{"num_hidden_layers": 9, "norm_eps": 1e-05, "tie_word_embeddings": false, "init_std_up": 0.0413, "beta2": 0.98, "lr_head": 0.00765, "max_grad_norm": 1.0, "warmup_steps": 309, "final_lr_fraction": 0.0, "doc_mask": true, "max_steps": 11292, "dataset": "wikipedia_en"}
Each number is 128 + 24 x the weight over its row's rms, rounded and kept within 0 to 255. Layers, rows and columns count from 0. Numbers have three digits each. The size before them is the row's rms in percent of the matrix's.

# down: layer 4 MLP down (transposed), 512x128, rms 0.0529, rows 417-441, columns 0-127
# up: layer 4 MLP up, 512x128, rms 0.0726, rows 418-441, columns 0-127
down417 008:136096130137130169099154138136111127142119134107160134109116151124121144131132099124111122086106134131179171078062073127141135079152149132137097147124085138119106111133104131133117174160138158142102169108114143135121130114166118120152098130082155128159184119095095100121124138119121129111091146139156112129115102101130085100091125103143128070139134120138130090148086143111101133124136
up418 012:147137145141161146152123164135119158160107157143131128173126100153114116157148161110174136139141196124159195141160134139161132126134130128130128131135122141154183157113123139146145099100179126119145159133104158113108145132154135136135155108160102125127122135151158105130136140141173114133131124211125165113134128143150181125121153129153153150175154137128126154105142149098160148146112
down418 009:113116137109091158182119119140116113123126105132169116088113145107152161146115109142093122121097121135142133096116079098113149129179156162139143170172144167122129106145090128123108158151132119161093142116119152104153115145089144136105100119053150156167167128107094134129123139080096157116093150084160126134157126135134122133129150107134105115117129125117146110187137120150126109123133
up419 010:110145131119119127149128133099161120172103146140109150129142103124124139110139131129167143131117065129093158145108127138133129142154137097079134157134146158132138145114086153146139101115202147132174117104113143144128146145117163115147113103185101132125111142161133132146131112127129163115175102145141155131159133125124145152171087103099175146137137086151122111080147059122148149150151
down419 008:110112141144155120097123132153134103103182120151144164124126124131148134150116127131114132086116181160142123157161160072104121162151163138156104133142123141133108093156146130143117166111074128119137120150132131131134080116124133129132143157113123121063145135120116131139105161139093112134100133123151123132092082113101095124122187145148106135135134166112156181161124177142129185152128
up420 009:124163129132114122140140125125158134171145156153107145148141080156138135147133153124165138109121092152106121150118138134129152165168129096072152148143148165116133144121094161134127103112197138120163127146121122119100141112125169118125102085167084134136117127151145137134130134155144175114154136095118139145164144144146167152156109110092161134162168111166079090116148086127129130127166
down420 008:115080157122149122136131133122123111094171093129138174148138140144156139147122140131102132115129146145146147156143139120115142108118137137166127099121112122159102100142133094168126177131097163138123139136138133155137097120140111163160144155145137116116184138159128108128138117134118093158098162136147093117091094110111083134107187167167143178121121149089172154148123175128124174159103
up421 186:175126129082131099092180110127128089089153093112106126122090168110148129179089146136159155172129131137145131102174130108136137140117138121135118127117139143121137117119139104152151136129109100133119086110103141133132144126123117133110112123127152111141128154152137117108117138082122122111175127086119122088195153094107146172150106126091128161107117129163103161139182109152177134157111
down421 187:101119145181138167139111125121132144153113140159127126154141095120131072077145129147115070100155139114131123159076145099122137111133131133086123121113119123096099137139129160107145107135144136125127149138142130137148154093111161128161132148143101156110148102131124104145156128192129144138118130189154126149057122175119111087109131150159151112131136124113127089122088144085101157117119
up422 010:115082077107132141124104147104122131130086128103124118127117116127092121093148090108169133103101169145132156098108101127114125105091132106113081150126123118117152146092107129156119098111166105127134149106104130100144122152100093130157131140137104108113098101155131085111116120100146135116100098187125164093098115131112136100116163083132131094128122097104108154083100114098145171134083
down422 008:115121163138110157070139099150130129140167108154131114102066152150113120126104124117106139107107145103100112097123123097131106145182143142110115188120151114135121107144107143120119110102127117127097131120152162098123102137130149111112149084076103157121123147070073141146119169097092139107104113104167155141160131142077129138123130083164114144139107151142116117154153107117123114108123
up423 014:106134197123150131161143121148098151113171096133125115148155141116145108145126146150091115146173171130160125161141139112133118128158085175140140136151125121122116108125151121097141135101087124127095136153125142128103084117179151109099148139125143152116114137094129119112140160143123088153100146117119100136133127136129123110090134193146107123147134156123126118201136175150110075154157
down423 009:156151079119135120216132130083126127164085170094118110138151128126141140129127095141128117103134097114150139098131090154152122145103124107139161105123115123122146141108128108144132141149156151165116132085147121127153203124080127145134085122111162116170132135150148133135133136129146147125145158133138131136141100131214147137132116134118174104112152103130151102122122114113142113092150
up424 192:154143162152096109125140133115097131094118114126096140120143176074096111133125169098182134124141127106103110141130115121135106108099115106104113119110134122123132138110138177098156112123132086126132148144084151133110102132159151101127128122124130144204148113113121126100117133101153142168116158145121124106147140096192140128102126106173175138161120164133085185113137111164126141106111
down424 187:139115107123147153174079136129168110157145142141187116086160104155114168132151159103118095104128156184132122128110116133093127130094130090145111104134136118155121133126142084130091132135100133140152116128162117144174116127153085149185152094129177135104120090110162145138137149131111132108086131124118148158124166109130125122128139115087110097097129070095153114153144128125131143115133
up425 008:133080123129137124121082144109107129141129114114140134135087086106106133128101108113098085122109165101114123118110087136118113074080138167125127134100140089129153083112152128116106158134101151125120140104133133126133096094126087139151143143109161067119117082135104096112105127099119102134119103103100110110109132110112102114114131127110142123062066125087136145128109160101145122129077
down425 007:134148088138113169126171109146182115147103140087121124102127143129095123120173124117090161126115102156090100090137120105120118149159130157094126151113132138131155183140125111082122107147169086118139136121112161131132146196108153099114123094097117204137133160105156128153112145115138124100113122108114125139122143142099148139125115097146113088138150151141081112115114105121130106105120
up426 022:154115125130115137137155173141107139136096122103116125157124116124134087125145123125196174133110177149155152095136133142128140115125132112171124107138119122160157186122132138132139112125132098119146148106123141131139116159134147152172142154117120142140146131119117112103126128118182134137106130167157150093138118125158159134154154099160153131155154139170160175055121145114179185106100
down426 011:093142130123108147120148087132110137146157126154184153115106141159112135130140138120126119093113164110107140117144105114136108132145110129115113208153178138119107124145110175133138113120125121153114152118130164116102113134134135094105131136123119159108107115117071139149152185113095158121115120120136129171171149188080124116086124123132087123130120113134095142177193113128123103137124
up427 178:130114169140098110092176133145105130124163134137131116141161098087154111141100111123147150121142117121085135092158114122138074112168097139105147136161100140154149121149132123114177097129132071122130101101098183142097125169076146099113100128117129136131121131085102099088131142135128104141164155148110155143125158136148121098115103135158168134103128148127137145120130157154156126074145
down427 187:071113108152124151156086117141134152150089148128135083148117159156137121139156155161153151128091134104169149160141139142127144158134103088101134120101146117108128140108122149122102120162147176118095140138126077079131126094176168152157150133148131120125099100178145129148116115118094091128098143140142099106122105117112142153129132145117115105153089125117139154135097112081116148172097
up428 012:109127153097087114154153119129109153097131090093108091142132134115106078134121154138118125115125156118139152131131121096112104111166096122128124137152119119102089091107126108109142105100108120142092148144106128123092060126173158101117119094150123163116079149080118103094117140114142123141097145145131108106116130122143137101130088141160122109131143104171140069182125144146135076152145
down428 008:133150089160166122186146128103117118165108153132120131130144129116147157150138081147139118091135118117142122092138083111178075170128134119144136160151131123146138126119144128142111136117114127157124099080191187138160183122091156118115105136113140120157151128126111126166148161123138142119154141117154137179139095124191107120116149137139156118138149128144132158139169106096138127117137
up429 232:155144124161126131150089146163123101115144136143099085157126127147133121146128122167114139115174118123099092159120122153128197121124127125173132133126099105160106100092137127140103111145135103126103107095132137109129139114135124169126106120164130175113082113132131087119102154143121069156125121097094162142124150154117118111089129100142113174137177136121139142148109161127200154111137
down429 217:142089153092122147087170088136134156142096125115132148117112152112145104150147160104163112135124126105103134094167114094129123095111126116119108137131132106132084128136113162113139136109139119125149115156125165166128103156116154064143157116091136125138138153131134223116182117126147146135130140121097159163164079132145120144123128092110146144146131142111099139155143091105088113111119
up430 173:111162152149111078127159128139101139107119138121106106134134163123118098134141121121130145079126127119173135115120113102136139131095114079114158139120140139165078127110122140133162108094157134165130146164077140167092139133142168102101113143109138117178130112105077099078109146162133165130154129102133137131151136100129148109117135153164152146141160113108103123125154141183162127127072
down430 174:153101111093123166169123122096146121121124119118154124124148096123098154160113135146087127131141089101112148137175132126131126168181129164144125120151099098140158139123121117133104153161098114132138125115175136093131147165073070139160146102119129153078143140129150152162111101079169127135134132158121130119137103120124093154135145102088113089107107128123130101137103170128108150140178
up431 159:123176166142130117163172139177119140128108148135109135156100136106104099122110125132113109126150145146143107106126118126128134129145100135127151133093098104138134151105133172090152083127115113119127133145107129149122151123126132124098131156124111133153117109083081111086172135136164118103109145157196171124122104152143133082104113137176135138172105123086096168144097150114141108066123
down431 164:162118096127119134089115128118132076125133133093139113092121128134101216136112144122127129129132098132112115134127114105160130145127188126143142162145142122106163125156150097134119168144135156144123114098138117102104093144113141135152146107124109112133150149165130160135118137081085123136105150092119116136164155094145107124096132078102141162071112141121153101126143137142134115200092
up432 166:152135134134067107168163163125082147108154120095100156130112137126121110144104115105134160151102138139146084147161113129123141128129131128114140113139128098133140137126180181131134100117113099096120119186098120096099109111164133118123096122118087129155149112098115125093108160114197094126119104158129126112108151085152160156154145091150139126152125169122100173157136128122126127104132
down432 144:115141128132163167118142128110197111148127125094187107113116137152112115098128125130101125086177137162116147128110144114141132117104080138120142157138118146121129125103133100105133143152102136115168121064145139146186136155099154120160169115129165163105091132135147148155106131116080114131121145082141113140098126134125140142126133161100101114133148112073144089130097108165111121150149
up433 012:098137151127082089141126091122100165110125118151123129125117109115096100137112154142063089101125162108116115139123108092127080111152101143087137120135116124109090071100134103137124133120096139122093147158111112123104099083146119088101117081127130115120080123103109114108115150109143115147128144091093109112140129122127111127111085145138134127125119132120114087184118145114115051143124
down433 007:138146087147146156148136150129138108142090130099119121149161162128147167125170079123147142140124083108124122108145120124130135111143122139135144110160130119117168141127141108079151149131136109123115119099177158154169182128105103136126122135071145166197177156148146111138157123128128131102140156143112103127076093103174159140108141152144158104119178118153097138121129131127117140131155
up434 146:110118173090124106156145102083102154125117107155075139178115129148106102160115139155131138084063119158133136121114127133148145101141105153110131134149113137156125131111130119134158090113133094119115182141117115125090133136120143133143113146082151149174124106110079123089143159130184137161133128114136092115138137143161120161128150133148164087127144087150143173133112153139131143110093
down434 157:159171105147161107146121126148092108124139138094136085107155145128147202127135106084130141124179137121129146168148107106104104102112120095168127162134107105134155123163119093133103137117142113135145121111134135111106147130141119135134125103150149117147174133115189135179120104118086099088117093154128173188122121116132098096126101137096082143125129124110127093109132147143128147121144
up435 009:124135119163112100129111110137141153133107140169110165123086101151103151135169150116105097094144104147103117131118125140127150162159136116076140143135132162105118098147102129167137116150156149113159120184129101134121186098097152089131103090156107122152110135160143171142112121119171131156165126158090153113160117130106161117148109114130143146166137082138088104114129094112117094140140
down435 008:146095161107161161129142168144095112125172131147176165163152175130168126156116116113123156159119138127169181142131122143110146083144164164144130115132131128130130108128109111136151186126115135120135166130134122135134119134181108170144171140098153127137183130143149091154135100150127126137104175121123117115114104108156135163128147145135117127126131155115114093137124191167128157155123
up436 009:157113147127158109151139134132119095138150106135110129152174152133144101129088095137153144175176150124149145098165105123142103098089128122149141083135130137152153142110130156071104122111107069119108155135146159122104109154113113169095134164109128112156171134132138112115181179139144134111103145102154145118148151133131148159140160137117116142126130156101141194132137171148122134134099
down436 008:153117164096098136049137125153133158123108134147128113088091145139089085121148162156098099126133162121139138140128117148133145137131134143133139130122110094146128156114133131128155147155169141147129168131071068085135129101160155107170138122158132120132113085093081149098128111137130104130131099144129147129177169133115108099141077128133146138140110129147159084136091115117128111125144
up437 164:123178139105140140133143134163128121157112152120151082138095087119117101100096088141119144155127134130127139102149105159150126121180095159181134124149131127209177133121155091130114134135135093111139099099100150100138144148087143088134121124140075139145144094119104116142164145125120156094129119142119102112114129132128151109127112151119094112174163129099143137132097125175118096110139
down437 154:181135104149147093091094145103139141102140132101131161101166136152127130149130159144099138140104112074127136136121103124146124154123154093102093135146111141094095101088132127126186119117149181118113141174184119123115142114140121177144138108104144101118123155108107143080072104143129112160133123097165147122145128125098148146144164102155118129113074117118144116111145162115125142146135
up438 011:133123140122168153138131150128122127130184110124157141137163162117171159115136108166138146163154132148153119159112135137143149139112149177145137149133151124117135145149161135120114171174119130152128152116165139145144108151147140168138155203117172132125161113135121141138152155151088150135123153078172118141132155140131105141116172158105124117102114160136136158180123155169116165153158
down438 009:105135101111128086114117101101172126126119136115067128110113090148080096091137133114114122098139135118083096117132140131135102127075088099095127096081117069130137141108135125120119086117131116102131117123136096120114137141091091100146114088148099120083065127119130137139100124134139091127129088153100132100103130133130132119136078119133138135123129114107135113089106091087125099091117
up439 010:119122112112074102130131141098101145144137131139117116150137094127104096156110151119123116092109168130102122110101093109084093106152097108081145152131148112113121093092126165157108124128117137118128170123131104123107074106125125119132100115112133102110081100135106077083102141119146173121115124061138113105124156119164114125132113111115169098103122096174101081148119131105130106131116
down439 008:117116092158165138138177114149166120130119120108132156128131146148107179123150106101109146100118136124106076102123124121165127124146118132110103153139136109159119141134157076106119129105138123133095113096147191160131123154145148114137142099123124173138165168130117122151164192134122094117110138171122090156077138120093113118092144128164166142135164139153107136107149117085121138130097
up440 012:110143148098105102153151076115142113102123122099099115128135120127106089145117156113096106113133102112103144129147130103118112132162091097098128140142114140112099101111095130102154086082112122110112111135095113109090102105138152085085094076146088148111079151097127127111118131119128131118132127106102108130129121110135134116112078140124124115149144080160118071155163092141115070124163
down440 008:134089111156156094201115155118064123126107115122131121148119108108170152139099095141125104091128134140177130112096099118142126096116143115168117108143075143137103090118115096144110187128099160153119122097124130132136119091134116162141093144103151073120164113155106114111149139125136125141129146144144116117123081117163084106118161136122147114118108119139171137128117149095127149120101
up441 013:135109151122155169154154156099118098152182103089125109160175142117169113150114109138170167153121128150165146127128144145111148118116119156152125130139134127143161171112141141080136134134129096127116126083134147130122073165144139157116154212119139146126147121106117117122150165152092131124099133107171111142113133144162117126108152162111120108121145160120152176141143160160127154131138
down441 009:117133123122119072129105076122157161144119139108081141110102099157088093127132155134113102097141129129112125117143110123166099137074091097114110130113108095143108147129157134137106108125133169150140137117145124111148162121097180105156097098181103128064087104136119150103106137117145109149139093140135136123143137174089127106143126110117137148127145103102155134119114100070138098105116